Weights of a small transformer language model.
Architecture: biases, untied embeddings, attention and MLP in parallel.
Training: a variant of SOAP for these matrices, 174M tokens, 2660 steps.
Each number is 50 + 10 x the weight over its row's rms, rounded and kept within 0 to 99. Layers, rows and columns count from 0. The size before them is the row's rms in percent of the matrix's.

# layer 10 MLP up, 768x192, rms 0.118, rows 171-189, columns 0-191
104:52 48 50 44 55 40 56 49 55 49 54 54 45 43 56 45 35 74 72 59 53 48 30 52 45 46 57 71 57 66 56 34 65 55 36 45 44 41 68 60 64 43 53 50 50 51 30 58 50 32 55 57 41 37 49 37 55 41 43 48 44 41 51 57 61 63 36 63 38 54 36 64 46 62 31 53 50 60 78 67 47 41 72 40 46 59 35 60 37 51 57 55 41 57 39 47 42 66 43 39 48 47 57 50 55 56 54 41 47 24 44 53 33 40 59 43 60 42 53 52 40 57 52 61 48 45 44 47 28 49 36 37 46 36 44 59 65 57 39 51 43 65 52 54 56 61 57 69 47 46 55 59 38 48 52 52 46 43 37 64 51 38 54 55 55 70 34 41 39 50 43 55 47 59 35 54 48 51 48 43 50 41 34 33 51 71 52 44 48 51 53 65
098:27 35 44 65 46 45 38 59 52 41 55 50 40 55 60 30 59 56 40 43 52 44 56 49 64 54 43 52 46 55 59 70 40 39 50 32 67 56 48 45 37 44 56 57 63 42 53 43 42 50 37 36 44 46 36 50 38 61 57 61 47 36 57 56 39 69 62 46 41 29 51 53 39 39 67 49 63 52 53 49 45 58 69 59 48 50 58 41 44 42 49 56 63 73 42 45 42 51 52 34 52 45 56 44 42 46 64 43 57 37 57 42 63 43 69 44 62 68 65 64 49 55 48 56 35 45 49 37 49 48 66 54 55 53 38 60 60 30 39 35 53 38 55 25 64 32 52 45 30 57 54 39 60 59 49 42 31 45 56 59 45 58 64 53 57 56 49 49 53 53 54 60 47 44 51 50 43 34 66 29 54 24 47 47 42 48 52 46 53 40 50 53
097:62 52 41 52 44 49 59 11 47 47 46 47 46 37 53 31 51 46 50 40 44 50 42 54 54 39 44 31 58 44 41 61 55 36 52 44 57 69 48 52 58 44 82 52 64 68 56 47 39 50 69 57 49 54 48 43 54 41 49 50 42 47 50 51 44 66 32 46 60 37 63 62 58 49 49 49 55 44 50 41 48 51 56 49 45 52 54 69 50 62 56 62 36 57 46 44 63 67 51 61 54 31 40 51 47 55 53 35 73 48 50 55 53 42 48 51 46 36 54 72 62 44 49 34 36 48 48 59 69 52 36 56 44 52 58 60 41 67 48 50 45 45 52 34 67 56 42 72 48 44 44 58 39 65 60 48 69 37 61 36 51 44 47 41 32 50 58 69 27 40 55 63 42 67 53 50 42 48 51 39 56 41 36 55 44 52 60 38 47 52 50 44
106:46 56 51 56 66 43 55 61 55 43 43 66 55 37 46 71 57 51 31 52 48 50 55 67 43 56 41 70 66 62 47 38 45 57 51 46 38 47 42 67 44 46 59 47 36 37 41 53 49 43 48 49 49 46 62 39 51 44 34 55 42 55 57 45 40 67 48 54 63 31 55 44 64 45 62 57 44 51 46 54 60 55 48 56 51 55 18 66 34 58 42 45 55 52 55 32 27 25 67 61 31 79 57 45 63 54 64 51 46 44 41 58 43 49 29 53 52 63 43 54 59 40 38 53 60 51 50 50 42 49 49 42 34 39 46 52 36 51 51 61 47 51 64 27 63 47 56 57 44 59 54 50 35 46 66 58 55 37 60 67 62 59 57 47 34 55 62 46 40 46 41 46 60 54 35 51 46 50 55 50 59 45 54 50 65 50 55 33 49 66 55 45
101:40 47 45 38 52 49 53 51 57 42 62 51 46 31 64 35 38 71 36 52 45 46 31 53 65 49 44 57 38 37 49 55 53 72 58 61 48 33 46 48 63 31 43 52 47 61 45 31 69 50 47 55 49 43 50 49 58 43 53 74 42 41 39 45 59 54 58 38 49 49 38 56 49 25 47 54 58 38 51 48 37 62 45 56 32 59 55 54 47 55 48 49 47 53 46 60 59 34 41 39 50 58 49 58 75 41 44 39 25 51 44 57 45 42 49 45 55 65 64 64 51 34 35 50 42 67 42 50 50 54 52 59 59 40 73 53 48 65 39 47 50 41 34 45 42 67 51 37 37 52 50 38 48 46 50 22 50 61 58 42 49 64 54 39 35 63 55 42 55 50 46 54 42 63 54 33 55 55 53 62 61 49 49 67 46 54 52 39 57 47 54 73
096:37 56 41 39 38 42 54 42 51 62 51 56 56 54 66 47 57 56 66 42 47 58 68 52 34 33 46 66 45 48 51 56 47 57 43 46 55 52 68 52 57 45 40 52 50 36 59 48 48 43 65 26 54 46 58 50 56 60 28 52 41 37 60 75 36 51 50 49 56 36 55 44 39 56 55 62 58 62 46 58 34 42 51 51 47 30 73 52 47 62 44 59 63 69 54 51 34 29 64 66 56 53 27 35 50 40 38 40 49 57 57 34 46 55 50 60 45 49 50 62 65 39 40 56 42 50 56 71 62 53 55 58 43 43 66 53 48 65 54 49 46 42 44 34 71 62 56 64 48 29 49 41 53 36 57 48 53 57 53 48 53 24 62 51 47 44 52 58 62 40 56 44 49 46 55 43 63 62 56 52 62 59 69 53 50 61 49 45 61 52 34 46
106:38 54 66 46 56 46 53 49 34 48 48 59 59 52 67 59 57 47 51 70 57 65 38 41 70 55 46 32 46 48 45 71 48 51 40 43 49 44 61 39 40 39 39 45 46 54 25 41 51 45 42 52 68 49 79 59 42 57 54 57 59 58 48 61 62 57 58 44 49 54 51 53 62 47 45 48 71 56 38 62 41 39 53 61 57 62 57 52 49 56 48 61 50 52 26 35 39 43 44 31 55 39 43 49 43 56 51 41 43 61 55 30 41 48 64 38 59 62 63 58 29 65 35 43 44 51 24 65 38 48 39 59 48 33 48 36 37 46 47 58 51 49 41 60 49 58 55 38 53 40 53 38 53 50 58 38 51 37 47 53 56 56 46 35 35 52 50 42 45 53 68 48 63 44 43 48 70 51 57 42 52 65 59 49 53 36 57 71 65 47 51 51
095:46 27 48 58 48 47 67 48 57 46 64 56 43 39 38 52 48 45 51 47 48 55 57 39 59 51 41 52 58 50 51 52 62 47 35 49 55 58 50 33 46 36 25 44 37 70 40 46 60 46 43 49 43 55 52 38 49 22 54 51 48 56 42 54 60 44 40 37 50 57 47 52 37 30 40 43 41 56 51 42 57 72 47 68 52 48 60 52 65 68 35 45 58 57 52 51 51 45 50 56 28 45 31 50 47 57 74 41 55 53 38 48 77 41 53 31 46 63 62 37 56 58 44 32 33 47 59 60 55 55 37 54 51 50 60 50 43 34 61 33 58 58 66 54 42 46 37 44 40 61 41 58 41 45 48 38 62 44 41 36 69 59 44 65 49 69 54 45 44 60 43 38 37 43 48 49 40 49 43 46 71 44 51 48 61 41 39 53 45 53 31 64
099:48 37 38 74 50 42 50 49 41 19 55 52 52 32 57 51 57 53 53 45 68 53 47 39 55 62 45 73 40 68 51 26 42 48 63 43 44 42 51 45 53 27 45 51 57 38 49 45 58 44 62 59 54 50 65 56 50 47 59 53 53 63 57 39 37 64 52 47 45 50 68 48 60 40 49 52 42 64 42 62 56 41 64 51 69 56 48 57 62 43 50 43 45 47 37 49 50 53 56 29 36 46 56 58 44 53 50 53 48 35 50 65 65 61 49 61 52 40 46 54 54 54 41 52 47 47 44 55 54 76 46 35 45 71 55 60 62 57 43 49 54 46 46 47 41 36 55 57 61 55 47 45 31 28 48 47 40 24 57 51 42 57 42 33 39 50 40 45 36 51 64 40 63 48 43 39 56 49 42 58 80 41 57 55 34 55 59 51 56 35 49 61
094:48 45 41 60 61 47 52 41 48 30 61 36 33 43 44 30 63 34 66 58 50 41 43 28 61 53 48 51 62 47 64 66 63 45 71 44 50 33 61 58 55 48 55 52 42 62 37 49 40 57 41 45 48 40 38 71 54 53 61 32 56 26 60 57 55 52 56 61 50 59 36 63 58 40 57 60 68 36 63 57 62 52 49 40 53 40 63 57 43 59 34 53 52 48 49 51 26 54 56 73 57 53 53 43 63 41 51 55 58 42 53 37 42 63 39 44 55 47 44 58 56 49 60 45 50 30 37 60 37 55 46 54 48 56 55 55 53 38 52 45 47 57 46 44 52 41 39 41 68 56 61 39 51 43 45 42 49 50 36 62 68 48 54 29 59 53 41 39 30 54 62 43 49 53 42 34 30 46 48 71 51 44 37 60 36 50 47 51 42 53 49 35
091:44 59 42 36 61 50 49 63 27 41 65 58 49 48 45 53 47 32 53 36 28 64 44 56 48 39 62 36 45 57 60 45 38 51 51 34 58 47 44 60 48 50 64 59 58 53 38 54 45 47 42 48 45 44 59 46 62 48 41 39 62 59 51 60 60 45 53 41 54 38 56 58 43 52 51 49 28 31 50 61 50 46 45 52 53 47 61 47 24 70 45 48 46 46 64 42 50 57 49 67 73 30 65 59 47 61 52 36 57 50 49 37 53 53 54 27 44 51 45 41 40 46 42 47 42 62 57 60 44 69 63 49 50 50 65 59 49 51 44 48 47 47 52 47 73 42 54 53 57 46 35 48 55 35 47 20 42 58 49 61 32 36 59 38 66 59 57 74 54 33 69 51 66 35 62 54 53 51 42 56 65 46 48 36 47 44 50 67 44 49 47 46
101:50 61 56 57 43 67 52 55 60 60 59 47 53 41 43 44 46 47 59 16 70 41 49 45 51 49 34 60 63 58 55 57 62 37 48 50 53 40 28 52 53 36 54 45 67 47 60 61 57 61 53 44 43 50 59 57 40 50 51 39 64 31 57 43 45 63 74 58 37 47 52 34 43 40 45 51 59 49 48 45 55 56 40 48 42 55 35 55 61 46 34 63 43 51 31 52 54 64 45 48 37 28 34 44 28 37 42 52 45 57 47 51 57 54 60 56 50 31 65 46 44 71 64 58 54 49 35 56 48 66 54 43 57 44 45 55 49 43 67 47 54 52 52 64 51 62 47 43 51 51 42 71 39 56 52 65 39 32 44 53 53 63 54 44 38 54 60 49 57 37 62 34 48 52 40 67 45 43 58 21 60 48 56 49 54 39 45 69 51 51 41 52
106:33 54 37 47 45 40 49 60 68 56 43 53 45 41 56 56 54 52 57 31 57 43 35 48 76 48 40 47 55 42 63 41 47 51 43 42 31 49 42 49 52 63 66 70 55 50 45 44 42 42 55 45 44 68 54 56 54 58 40 61 53 46 59 50 50 46 41 35 60 49 62 46 37 49 58 67 43 65 53 37 53 23 50 71 64 47 40 49 60 53 63 49 40 53 41 40 57 69 49 29 61 57 43 42 48 33 48 47 43 43 45 46 43 46 41 44 56 46 42 52 67 56 52 56 37 54 41 56 50 51 54 57 44 37 51 63 39 46 65 47 46 52 43 51 53 60 60 41 58 32 52 55 63 57 59 45 48 34 43 56 39 63 61 52 40 43 46 51 55 39 48 88 44 52 66 62 62 53 68 51 59 61 59 50 46 53 22 47 44 47 33 24
096:44 49 49 47 51 46 53 31 52 45 59 56 53 67 52 53 56 48 46 50 62 56 40 55 44 38 43 50 52 42 50 45 43 55 44 45 35 59 49 47 48 58 35 61 57 55 46 43 42 63 59 62 49 69 63 69 68 27 41 61 59 58 58 41 46 65 46 56 50 41 52 55 51 45 72 51 50 62 66 50 61 36 57 36 42 36 46 51 57 57 41 48 62 56 39 75 66 64 64 51 68 46 48 45 54 63 41 41 44 44 46 47 61 37 26 49 50 51 58 68 44 62 33 37 58 69 41 59 46 62 52 56 46 53 50 40 42 47 52 30 47 31 36 36 67 48 50 57 38 45 77 54 52 47 66 42 58 45 60 36 44 47 71 54 47 58 34 44 55 50 41 58 58 39 43 51 53 53 55 54 30 52 56 56 38 29 54 59 70 40 34 53
117:37 64 52 65 53 67 48 31 54 48 34 53 37 57 52 51 43 35 52 44 45 45 38 51 45 37 48 59 54 73 73 55 46 54 31 61 57 43 50 50 40 65 45 54 50 27 59 55 56 43 44 31 61 64 58 61 50 48 44 50 42 53 42 55 68 42 54 63 42 40 55 43 54 59 61 57 47 56 58 41 51 45 53 48 36 39 60 42 36 47 49 37 41 59 62 57 52 53 50 52 57 56 35 68 26 43 57 41 59 57 57 71 60 48 36 59 39 54 48 68 44 48 33 42 42 67 48 65 44 40 49 41 52 54 58 47 36 34 50 65 26 54 60 73 59 39 38 45 53 49 52 64 38 54 69 64 38 44 56 62 42 36 64 39 51 48 37 56 54 38 53 41 54 44 52 54 50 48 58 49 66 46 34 43 45 58 57 55 41 58 36 69
092:44 54 44 43 50 45 59 63 47 56 54 48 69 61 48 54 36 50 53 49 49 43 48 61 59 54 49 44 55 72 58 64 56 39 60 51 42 42 46 53 53 43 37 54 44 27 49 61 49 37 34 51 45 47 63 49 48 36 39 36 70 58 61 34 41 47 32 42 53 64 37 36 64 59 63 38 52 51 49 40 32 30 46 33 62 72 40 45 39 46 41 52 48 40 38 48 54 53 49 60 43 58 50 53 51 39 45 50 58 60 39 38 56 44 49 61 29 53 50 55 31 59 51 57 46 59 45 52 51 39 68 55 41 60 53 68 53 53 39 48 32 52 55 55 45 40 55 38 37 32 60 59 48 27 67 40 66 38 58 56 47 41 59 42 56 55 66 74 69 64 53 53 46 57 53 52 54 41 37 45 46 71 34 50 61 48 47 50 72 48 39 48
094:71 68 63 58 65 49 36 63 61 40 61 56 39 53 42 43 27 49 57 61 51 54 51 54 49 47 68 27 66 59 56 55 48 63 61 33 56 43 50 49 45 60 35 69 53 56 54 60 53 55 43 44 45 31 33 60 49 37 61 40 56 53 51 50 46 43 59 43 56 51 36 39 68 52 39 55 32 42 61 44 45 47 65 53 41 43 22 58 58 56 50 46 68 33 59 57 77 42 37 49 64 45 44 38 61 41 51 51 36 46 45 60 49 42 43 40 40 49 52 67 54 55 48 52 59 65 51 40 58 54 55 49 58 70 41 62 52 60 54 53 64 54 51 45 66 53 40 65 64 25 50 36 39 55 47 48 49 44 42 31 33 56 52 55 38 47 52 57 54 49 50 54 52 42 51 44 34 37 62 43 47 43 41 40 45 44 50 36 51 56 45 36
094:28 39 55 42 62 51 49 55 46 57 51 56 69 44 55 50 55 56 58 59 55 52 66 48 67 53 57 36 47 48 57 52 66 54 37 40 49 49 41 25 40 32 40 70 55 45 60 45 48 44 53 32 53 54 56 52 38 49 70 47 44 39 66 50 74 36 32 43 55 44 41 57 48 46 48 44 59 46 63 64 52 51 56 62 52 52 73 63 58 35 58 57 38 42 55 53 49 56 55 31 59 40 66 71 41 57 43 45 52 42 38 64 43 45 55 31 34 46 38 19 55 40 54 50 57 50 42 41 46 47 55 49 40 55 37 79 50 37 43 48 48 53 40 59 60 51 49 48 48 66 63 52 25 50 61 45 41 48 55 43 65 50 70 48 43 60 41 51 52 61 52 58 44 46 40 51 48 45 52 44 66 38 64 40 48 45 48 44 45 68 49 39
102:61 52 50 63 50 55 45 56 29 52 48 58 41 50 49 38 32 55 33 58 54 42 49 52 36 59 50 58 54 69 57 51 58 51 64 29 44 41 35 45 35 50 38 60 54 45 22 55 46 44 45 39 47 46 54 32 55 52 54 37 71 37 58 60 29 42 49 50 60 50 54 63 52 69 59 52 45 57 50 57 39 63 59 52 47 66 54 47 63 51 54 43 43 40 36 51 53 38 70 45 39 73 57 37 34 48 28 55 58 61 55 27 59 58 48 63 53 59 52 67 67 45 28 59 62 51 52 46 59 36 40 68 59 43 48 71 53 56 35 33 46 47 47 50 38 52 52 43 50 45 44 53 49 51 58 37 53 43 48 58 51 38 45 41 48 53 34 49 51 50 62 50 38 31 48 53 52 49 58 52 58 35 43 45 33 56 42 73 61 41 54 62
# layer 10 MLP down (transposed), 768x192, rms 0.0998, rows 171-188, columns 0-191
087:58 49 47 45 54 63 51 55 37 57 53 41 44 46 60 45 50 25 41 39 48 49 60 59 45 53 69 61 50 56 62 61 53 51 57 53 49 50 56 70 51 40 52 47 61 54 49 44 44 50 60 51 39 52 43 51 44 49 73 36 71 56 45 53 67 42 44 44 69 24 55 57 45 60 46 55 39 39 52 32 55 27 53 62 41 45 58 38 42 41 49 59 39 44 63 63 55 51 41 55 47 38 45 53 40 24 47 58 57 37 54 47 64 38 49 55 53 53 41 59 45 48 81 70 54 34 66 42 44 59 65 58 50 55 56 51 47 42 39 61 46 54 55 40 39 37 51 53 29 32 22 40 43 54 47 53 40 56 47 62 38 50 43 56 64 49 45 41 50 54 62 51 46 38 56 32 57 69 64 61 36 47 42 39 49 67 46 55 56 60 37 54
089:48 44 57 38 51 42 44 56 53 50 39 37 45 59 71 47 51 45 59 40 49 54 36 51 44 50 48 56 50 49 54 62 70 44 52 59 44 29 46 42 65 43 61 48 47 46 42 52 40 46 68 57 52 46 63 46 45 60 58 65 47 50 44 46 58 44 46 50 50 51 64 40 56 48 60 44 39 38 44 41 70 49 47 54 51 51 51 65 46 38 44 67 72 36 49 59 39 55 48 53 54 54 44 53 52 35 48 55 37 55 53 43 31 61 56 53 45 35 30 36 59 53 45 53 61 51 61 53 58 63 27 42 38 37 67 52 58 54 41 71 54 69 46 57 38 57 22 54 77 51 34 62 34 49 56 44 43 57 41 77 52 58 48 37 51 48 52 52 63 58 68 35 40 37 51 54 64 50 66 62 52 32 57 47 43 59 43 63 30 38 37 43
094:48 46 39 49 56 52 62 43 30 70 33 36 62 47 34 52 57 54 34 58 43 47 48 46 59 66 50 49 35 50 62 55 56 56 31 48 44 53 35 45 49 56 45 64 70 55 45 40 49 50 32 50 56 49 48 55 35 58 52 47 42 48 48 27 37 49 40 68 52 48 40 60 56 43 73 47 52 45 62 54 53 51 55 37 55 42 50 26 63 46 43 49 67 51 49 61 55 38 49 56 60 51 45 36 53 60 61 66 45 67 56 43 62 40 44 57 37 67 44 43 61 39 40 76 50 62 49 65 58 48 62 57 41 43 40 74 40 53 55 59 74 55 36 66 43 52 55 43 29 49 47 50 58 63 37 58 54 56 33 49 54 42 63 59 40 50 43 58 52 50 62 46 62 53 66 53 26 39 54 63 42 44 51 37 39 43 48 53 53 53 61 50
105:53 51 50 42 41 58 58 54 49 38 69 59 52 51 52 46 56 53 47 48 54 25 55 46 44 41 60 38 55 24 38 69 35 47 49 52 51 55 49 62 54 75 56 61 69 50 40 39 40 69 49 48 35 45 60 45 65 49 42 57 42 63 57 39 40 49 59 60 55 52 39 62 44 47 52 48 58 53 55 55 37 49 61 62 52 70 49 37 40 58 60 47 72 52 38 49 40 38 54 33 32 39 46 34 60 73 61 63 56 39 53 48 46 44 37 56 53 63 46 53 54 69 33 70 57 40 58 55 73 50 57 56 64 32 45 46 27 64 55 32 43 53 30 60 57 33 65 56 49 53 49 50 42 45 47 52 48 54 31 40 61 45 71 45 51 49 56 51 48 52 53 58 45 54 44 52 39 51 54 53 59 58 57 33 48 46 45 62 46 52 38 53
096:60 43 58 58 48 47 48 41 62 40 58 47 49 49 56 54 52 16 61 59 47 41 47 46 56 45 41 44 53 57 55 47 59 42 48 50 66 69 36 39 66 58 64 40 40 48 49 41 45 59 48 44 31 67 62 64 60 35 70 47 35 56 55 37 46 65 48 52 48 57 51 62 49 57 45 30 29 50 27 41 46 49 63 44 70 50 74 59 61 64 46 55 59 36 53 57 59 53 56 44 38 37 51 51 48 56 42 49 50 59 46 54 55 63 46 58 65 58 34 51 55 42 47 56 58 49 66 40 51 50 34 35 49 65 50 25 59 37 55 47 39 53 58 48 56 43 59 58 60 37 50 59 60 58 49 52 60 54 20 39 47 34 57 68 53 50 65 55 52 46 39 49 63 61 60 73 66 41 50 38 49 49 48 48 51 46 54 59 43 40 42 48
101:39 45 60 51 63 45 45 67 54 59 34 57 52 70 44 52 52 60 54 60 56 52 46 63 30 52 59 50 28 50 48 46 68 51 55 53 51 52 46 39 50 47 46 39 34 64 56 45 37 38 56 36 44 63 48 64 45 40 55 62 62 61 44 32 54 44 59 51 67 59 36 44 53 49 63 52 38 56 50 39 53 56 58 35 44 40 44 49 45 49 55 55 43 63 42 50 53 53 48 40 61 42 46 51 61 35 47 57 55 69 64 75 54 24 65 79 46 72 54 73 48 64 71 50 58 51 57 47 59 58 52 53 57 43 52 45 62 55 38 47 38 30 60 53 43 58 59 47 46 54 50 58 43 52 55 44 39 62 54 52 58 46 53 69 47 42 49 35 49 27 59 47 45 55 39 59 43 36 29 35 39 62 31 45 52 37 43 56 63 48 52 50
105:47 80 45 39 82 56 59 46 53 51 38 40 50 60 34 53 29 45 60 52 51 57 43 58 46 51 57 46 51 39 69 63 57 61 45 64 41 40 43 58 61 50 53 23 64 49 63 32 59 57 53 46 39 50 36 27 65 46 32 48 58 48 47 57 36 48 40 52 43 55 48 45 62 42 34 52 59 49 58 53 43 51 72 52 36 54 30 66 40 41 48 57 57 40 55 31 46 53 53 65 50 52 45 53 63 64 49 42 61 52 47 36 50 51 49 56 56 60 72 61 50 52 56 41 56 48 48 64 57 46 48 54 49 36 60 44 53 55 38 49 57 40 66 59 51 43 54 63 56 48 67 43 34 35 52 53 54 62 48 49 51 39 53 49 64 30 39 44 55 49 44 74 45 45 48 45 39 38 35 59 47 44 57 51 59 41 40 42 54 68 59 37
097:44 66 68 56 62 48 47 33 53 43 38 32 59 45 57 45 57 60 58 66 58 55 60 55 61 49 56 44 47 49 48 51 61 47 63 63 52 31 37 53 48 60 50 40 47 54 54 50 34 39 71 66 46 44 57 48 47 53 50 45 37 54 57 55 45 64 40 61 43 51 41 42 63 52 39 34 58 32 39 59 44 39 63 41 56 53 29 61 49 45 52 60 50 62 54 58 62 54 49 35 43 35 49 49 54 51 67 61 50 49 44 48 34 38 59 60 63 51 66 40 44 58 53 51 65 29 45 72 45 54 61 65 69 27 45 37 87 25 55 43 52 46 42 49 52 65 41 40 64 58 48 52 56 61 53 50 57 60 50 46 47 50 46 43 54 36 56 39 69 41 51 50 56 45 44 41 54 51 38 48 62 64 51 42 62 43 58 72 47 36 49 41
093:37 37 43 58 35 38 35 37 40 31 41 36 51 53 69 56 49 53 51 48 52 45 38 53 42 59 54 66 53 47 45 49 51 37 57 67 42 47 59 39 55 35 58 34 66 51 40 76 28 38 62 61 53 53 52 43 42 64 59 55 59 49 74 36 40 44 51 48 48 43 37 65 50 46 47 61 37 44 38 53 52 31 56 36 44 47 50 34 44 37 56 49 53 58 53 51 53 56 59 35 53 68 45 57 49 53 53 55 66 51 55 44 33 43 53 43 55 61 51 54 48 66 45 44 50 55 41 49 59 59 61 57 57 41 44 46 82 41 44 72 49 48 50 56 31 39 45 41 46 47 55 40 68 49 43 77 46 34 53 49 37 42 62 35 48 35 57 54 39 58 42 51 57 47 49 31 49 55 58 54 51 45 55 62 57 33 62 58 54 49 32 58
084:51 40 40 51 38 50 70 60 37 80 47 54 55 67 49 42 48 58 31 59 48 57 61 62 54 43 50 34 53 45 74 38 61 46 61 55 39 49 45 40 54 52 40 59 48 37 42 51 41 44 45 60 54 45 46 49 67 34 45 50 51 42 68 42 32 57 47 53 71 42 43 55 51 39 53 48 58 65 46 51 61 50 63 44 46 64 57 40 60 49 65 47 42 52 55 72 42 44 45 59 46 39 57 58 35 40 34 52 41 45 29 55 52 47 78 26 54 40 48 53 44 62 43 56 33 46 37 54 30 51 44 50 50 46 56 44 43 54 38 59 56 48 68 46 41 69 32 46 51 61 54 51 47 47 49 39 43 55 49 49 58 63 44 74 46 58 62 52 52 61 46 60 78 55 52 62 58 61 57 43 47 46 37 61 44 41 60 41 54 51 59 62
102:44 50 49 43 54 54 56 55 28 51 50 23 57 55 43 48 59 48 61 48 49 36 49 44 43 55 54 46 40 56 48 37 52 27 47 39 46 48 37 76 43 33 63 70 50 50 65 34 49 57 68 56 43 41 40 39 58 46 51 40 43 48 39 52 41 58 53 54 65 60 48 72 46 56 46 35 46 39 34 49 41 46 44 49 63 48 35 47 73 49 50 57 64 53 50 36 48 46 63 41 52 41 52 28 60 61 45 47 39 68 58 65 33 51 54 49 40 43 62 47 49 45 49 53 69 52 58 49 58 44 46 49 58 49 49 60 38 53 42 62 65 52 46 46 50 68 46 71 63 64 50 73 64 56 54 65 53 51 59 45 30 61 31 64 54 66 51 48 58 45 53 48 40 51 38 49 47 69 35 44 49 36 40 50 53 49 54 45 35 50 37 69
096:35 31 40 54 54 39 51 42 55 59 29 45 50 52 49 56 40 39 38 52 53 54 43 44 47 55 55 42 52 53 48 31 60 35 56 56 59 42 52 50 54 48 37 54 36 37 57 47 51 48 37 66 44 54 34 38 62 40 42 29 61 55 59 38 40 30 57 34 47 61 46 47 51 55 34 51 52 30 59 52 34 43 41 49 37 53 65 44 51 44 37 43 64 57 60 59 58 53 72 38 51 48 56 56 41 54 50 53 36 33 48 44 33 49 57 71 87 67 47 47 55 54 55 58 57 36 54 31 49 60 52 57 50 67 31 42 47 49 31 54 51 54 54 50 40 44 54 52 49 41 56 40 50 61 41 59 48 53 50 50 58 51 51 50 44 54 67 53 55 58 47 43 43 61 43 48 56 62 37 70 69 77 44 58 49 52 59 59 69 61 64 43
094:57 43 44 57 45 48 65 46 37 57 47 49 60 38 43 63 30 48 56 56 70 67 41 35 53 50 42 43 46 33 36 64 53 50 57 49 53 37 54 33 63 45 50 57 47 64 33 56 48 56 44 54 57 61 52 46 44 63 37 51 43 51 52 50 24 34 69 49 43 49 60 46 39 52 37 45 55 41 53 65 60 42 60 34 49 31 53 43 37 39 55 45 59 44 41 53 37 54 51 63 59 30 39 46 60 56 63 45 40 27 25 73 50 55 46 62 45 62 51 49 34 51 49 51 48 44 50 56 54 44 59 45 45 42 45 71 63 60 45 53 65 45 43 31 51 47 65 61 49 42 61 60 44 32 56 36 69 51 40 38 53 49 53 38 37 53 48 63 55 56 61 71 50 65 68 45 42 64 43 38 55 68 47 52 52 48 42 55 48 56 42 42
099:51 56 31 46 61 56 44 66 58 59 51 65 48 58 46 35 71 52 45 41 61 45 62 36 46 46 57 54 69 69 47 37 50 70 38 63 60 45 42 64 35 57 65 48 69 50 56 52 40 53 54 63 60 50 41 40 53 49 42 52 65 59 33 53 33 31 37 45 50 41 59 64 41 35 40 61 49 45 46 34 53 35 46 47 61 26 42 42 65 43 45 52 48 56 69 47 35 44 54 65 54 66 42 59 41 51 62 47 53 45 55 50 59 64 50 47 39 39 66 53 57 48 36 53 43 52 53 63 24 45 47 46 49 51 47 48 56 67 69 38 51 58 48 48 52 38 52 65 61 50 67 43 61 44 55 45 35 44 37 48 57 50 51 35 67 53 32 36 63 30 53 49 49 48 48 47 42 58 63 35 52 50 58 52 53 39 35 50 52 45 60 60
119:64 37 47 49 51 73 56 49 75 51 45 37 44 66 52 58 38 39 49 35 46 44 36 53 49 49 36 52 57 49 50 50 54 41 69 46 50 50 56 57 40 49 69 36 41 51 46 52 53 58 67 55 54 54 68 43 50 47 45 49 49 61 63 56 44 53 53 47 55 66 46 39 57 45 53 42 54 68 28 53 52 23 39 61 58 40 32 43 44 55 36 67 45 35 54 46 39 49 59 45 49 49 40 59 63 38 57 74 49 46 60 70 57 49 37 47 39 51 48 54 20 59 48 58 38 51 49 58 54 65 53 45 47 50 59 58 48 27 56 47 27 32 32 60 55 51 37 57 58 33 35 44 59 54 59 59 44 54 50 52 51 63 36 40 60 28 54 44 51 50 48 40 55 54 42 58 35 54 56 55 59 42 41 43 48 70 56 44 57 61 35 54
093:49 54 51 57 51 64 52 38 62 55 62 65 40 40 51 49 40 40 43 36 49 55 39 44 50 45 43 35 30 57 49 53 50 58 53 56 45 65 39 47 53 45 60 40 54 61 51 41 66 29 55 55 51 42 43 49 28 63 60 58 49 48 42 51 41 46 51 48 25 41 57 45 53 41 44 58 56 46 48 37 50 38 44 59 52 44 50 58 34 63 64 50 46 46 38 45 63 50 57 21 42 58 46 55 36 49 57 57 42 61 59 43 48 35 43 58 32 67 35 35 53 57 71 62 61 45 55 52 54 62 67 64 37 66 57 26 54 52 59 33 44 56 40 47 56 52 56 73 68 55 70 64 63 46 54 42 41 56 66 63 50 57 56 57 56 48 53 55 58 52 45 62 48 57 64 41 51 50 57 46 42 52 25 66 49 45 57 67 62 52 69 63
099:59 48 44 51 50 46 53 53 25 44 46 48 47 61 65 57 63 67 38 55 48 55 43 58 31 51 44 47 45 62 51 43 55 38 65 51 49 55 49 53 53 52 42 71 65 47 52 48 55 48 53 66 57 62 50 27 57 58 52 36 51 43 58 18 54 42 55 56 35 56 58 42 28 51 58 30 59 48 56 51 56 31 51 47 61 53 60 56 49 62 47 56 39 48 64 58 54 49 62 57 50 47 55 61 59 53 62 42 49 53 70 62 52 46 45 51 58 46 38 64 60 77 41 43 49 32 47 61 62 37 44 48 58 46 67 35 26 42 38 57 51 47 64 72 37 64 33 44 58 54 60 58 52 28 62 49 60 64 61 45 67 55 44 51 52 44 29 56 41 44 53 50 59 46 43 39 52 48 61 53 55 46 47 52 57 53 44 55 36 34 32 60
095:39 34 45 54 69 43 53 61 35 44 55 36 61 47 62 55 46 66 60 60 61 60 42 38 57 40 49 50 36 42 52 53 40 50 30 48 47 49 51 62 51 67 56 39 54 65 51 44 39 56 66 54 68 40 56 37 55 44 60 66 47 58 56 58 39 45 51 45 39 36 48 52 59 39 53 44 52 62 58 59 52 37 36 46 38 49 41 41 46 30 34 78 69 44 39 50 62 49 51 51 64 48 63 49 64 48 52 58 51 79 49 31 41 55 64 35 25 49 58 53 36 45 57 77 73 42 41 48 62 54 48 48 45 48 56 56 62 50 62 53 59 56 50 60 48 67 47 70 49 53 59 47 47 56 52 65 63 60 59 53 40 45 49 45 55 55 33 62 55 63 42 55 41 53 54 41 37 42 45 38 52 59 41 34 44 60 58 46 46 49 59 47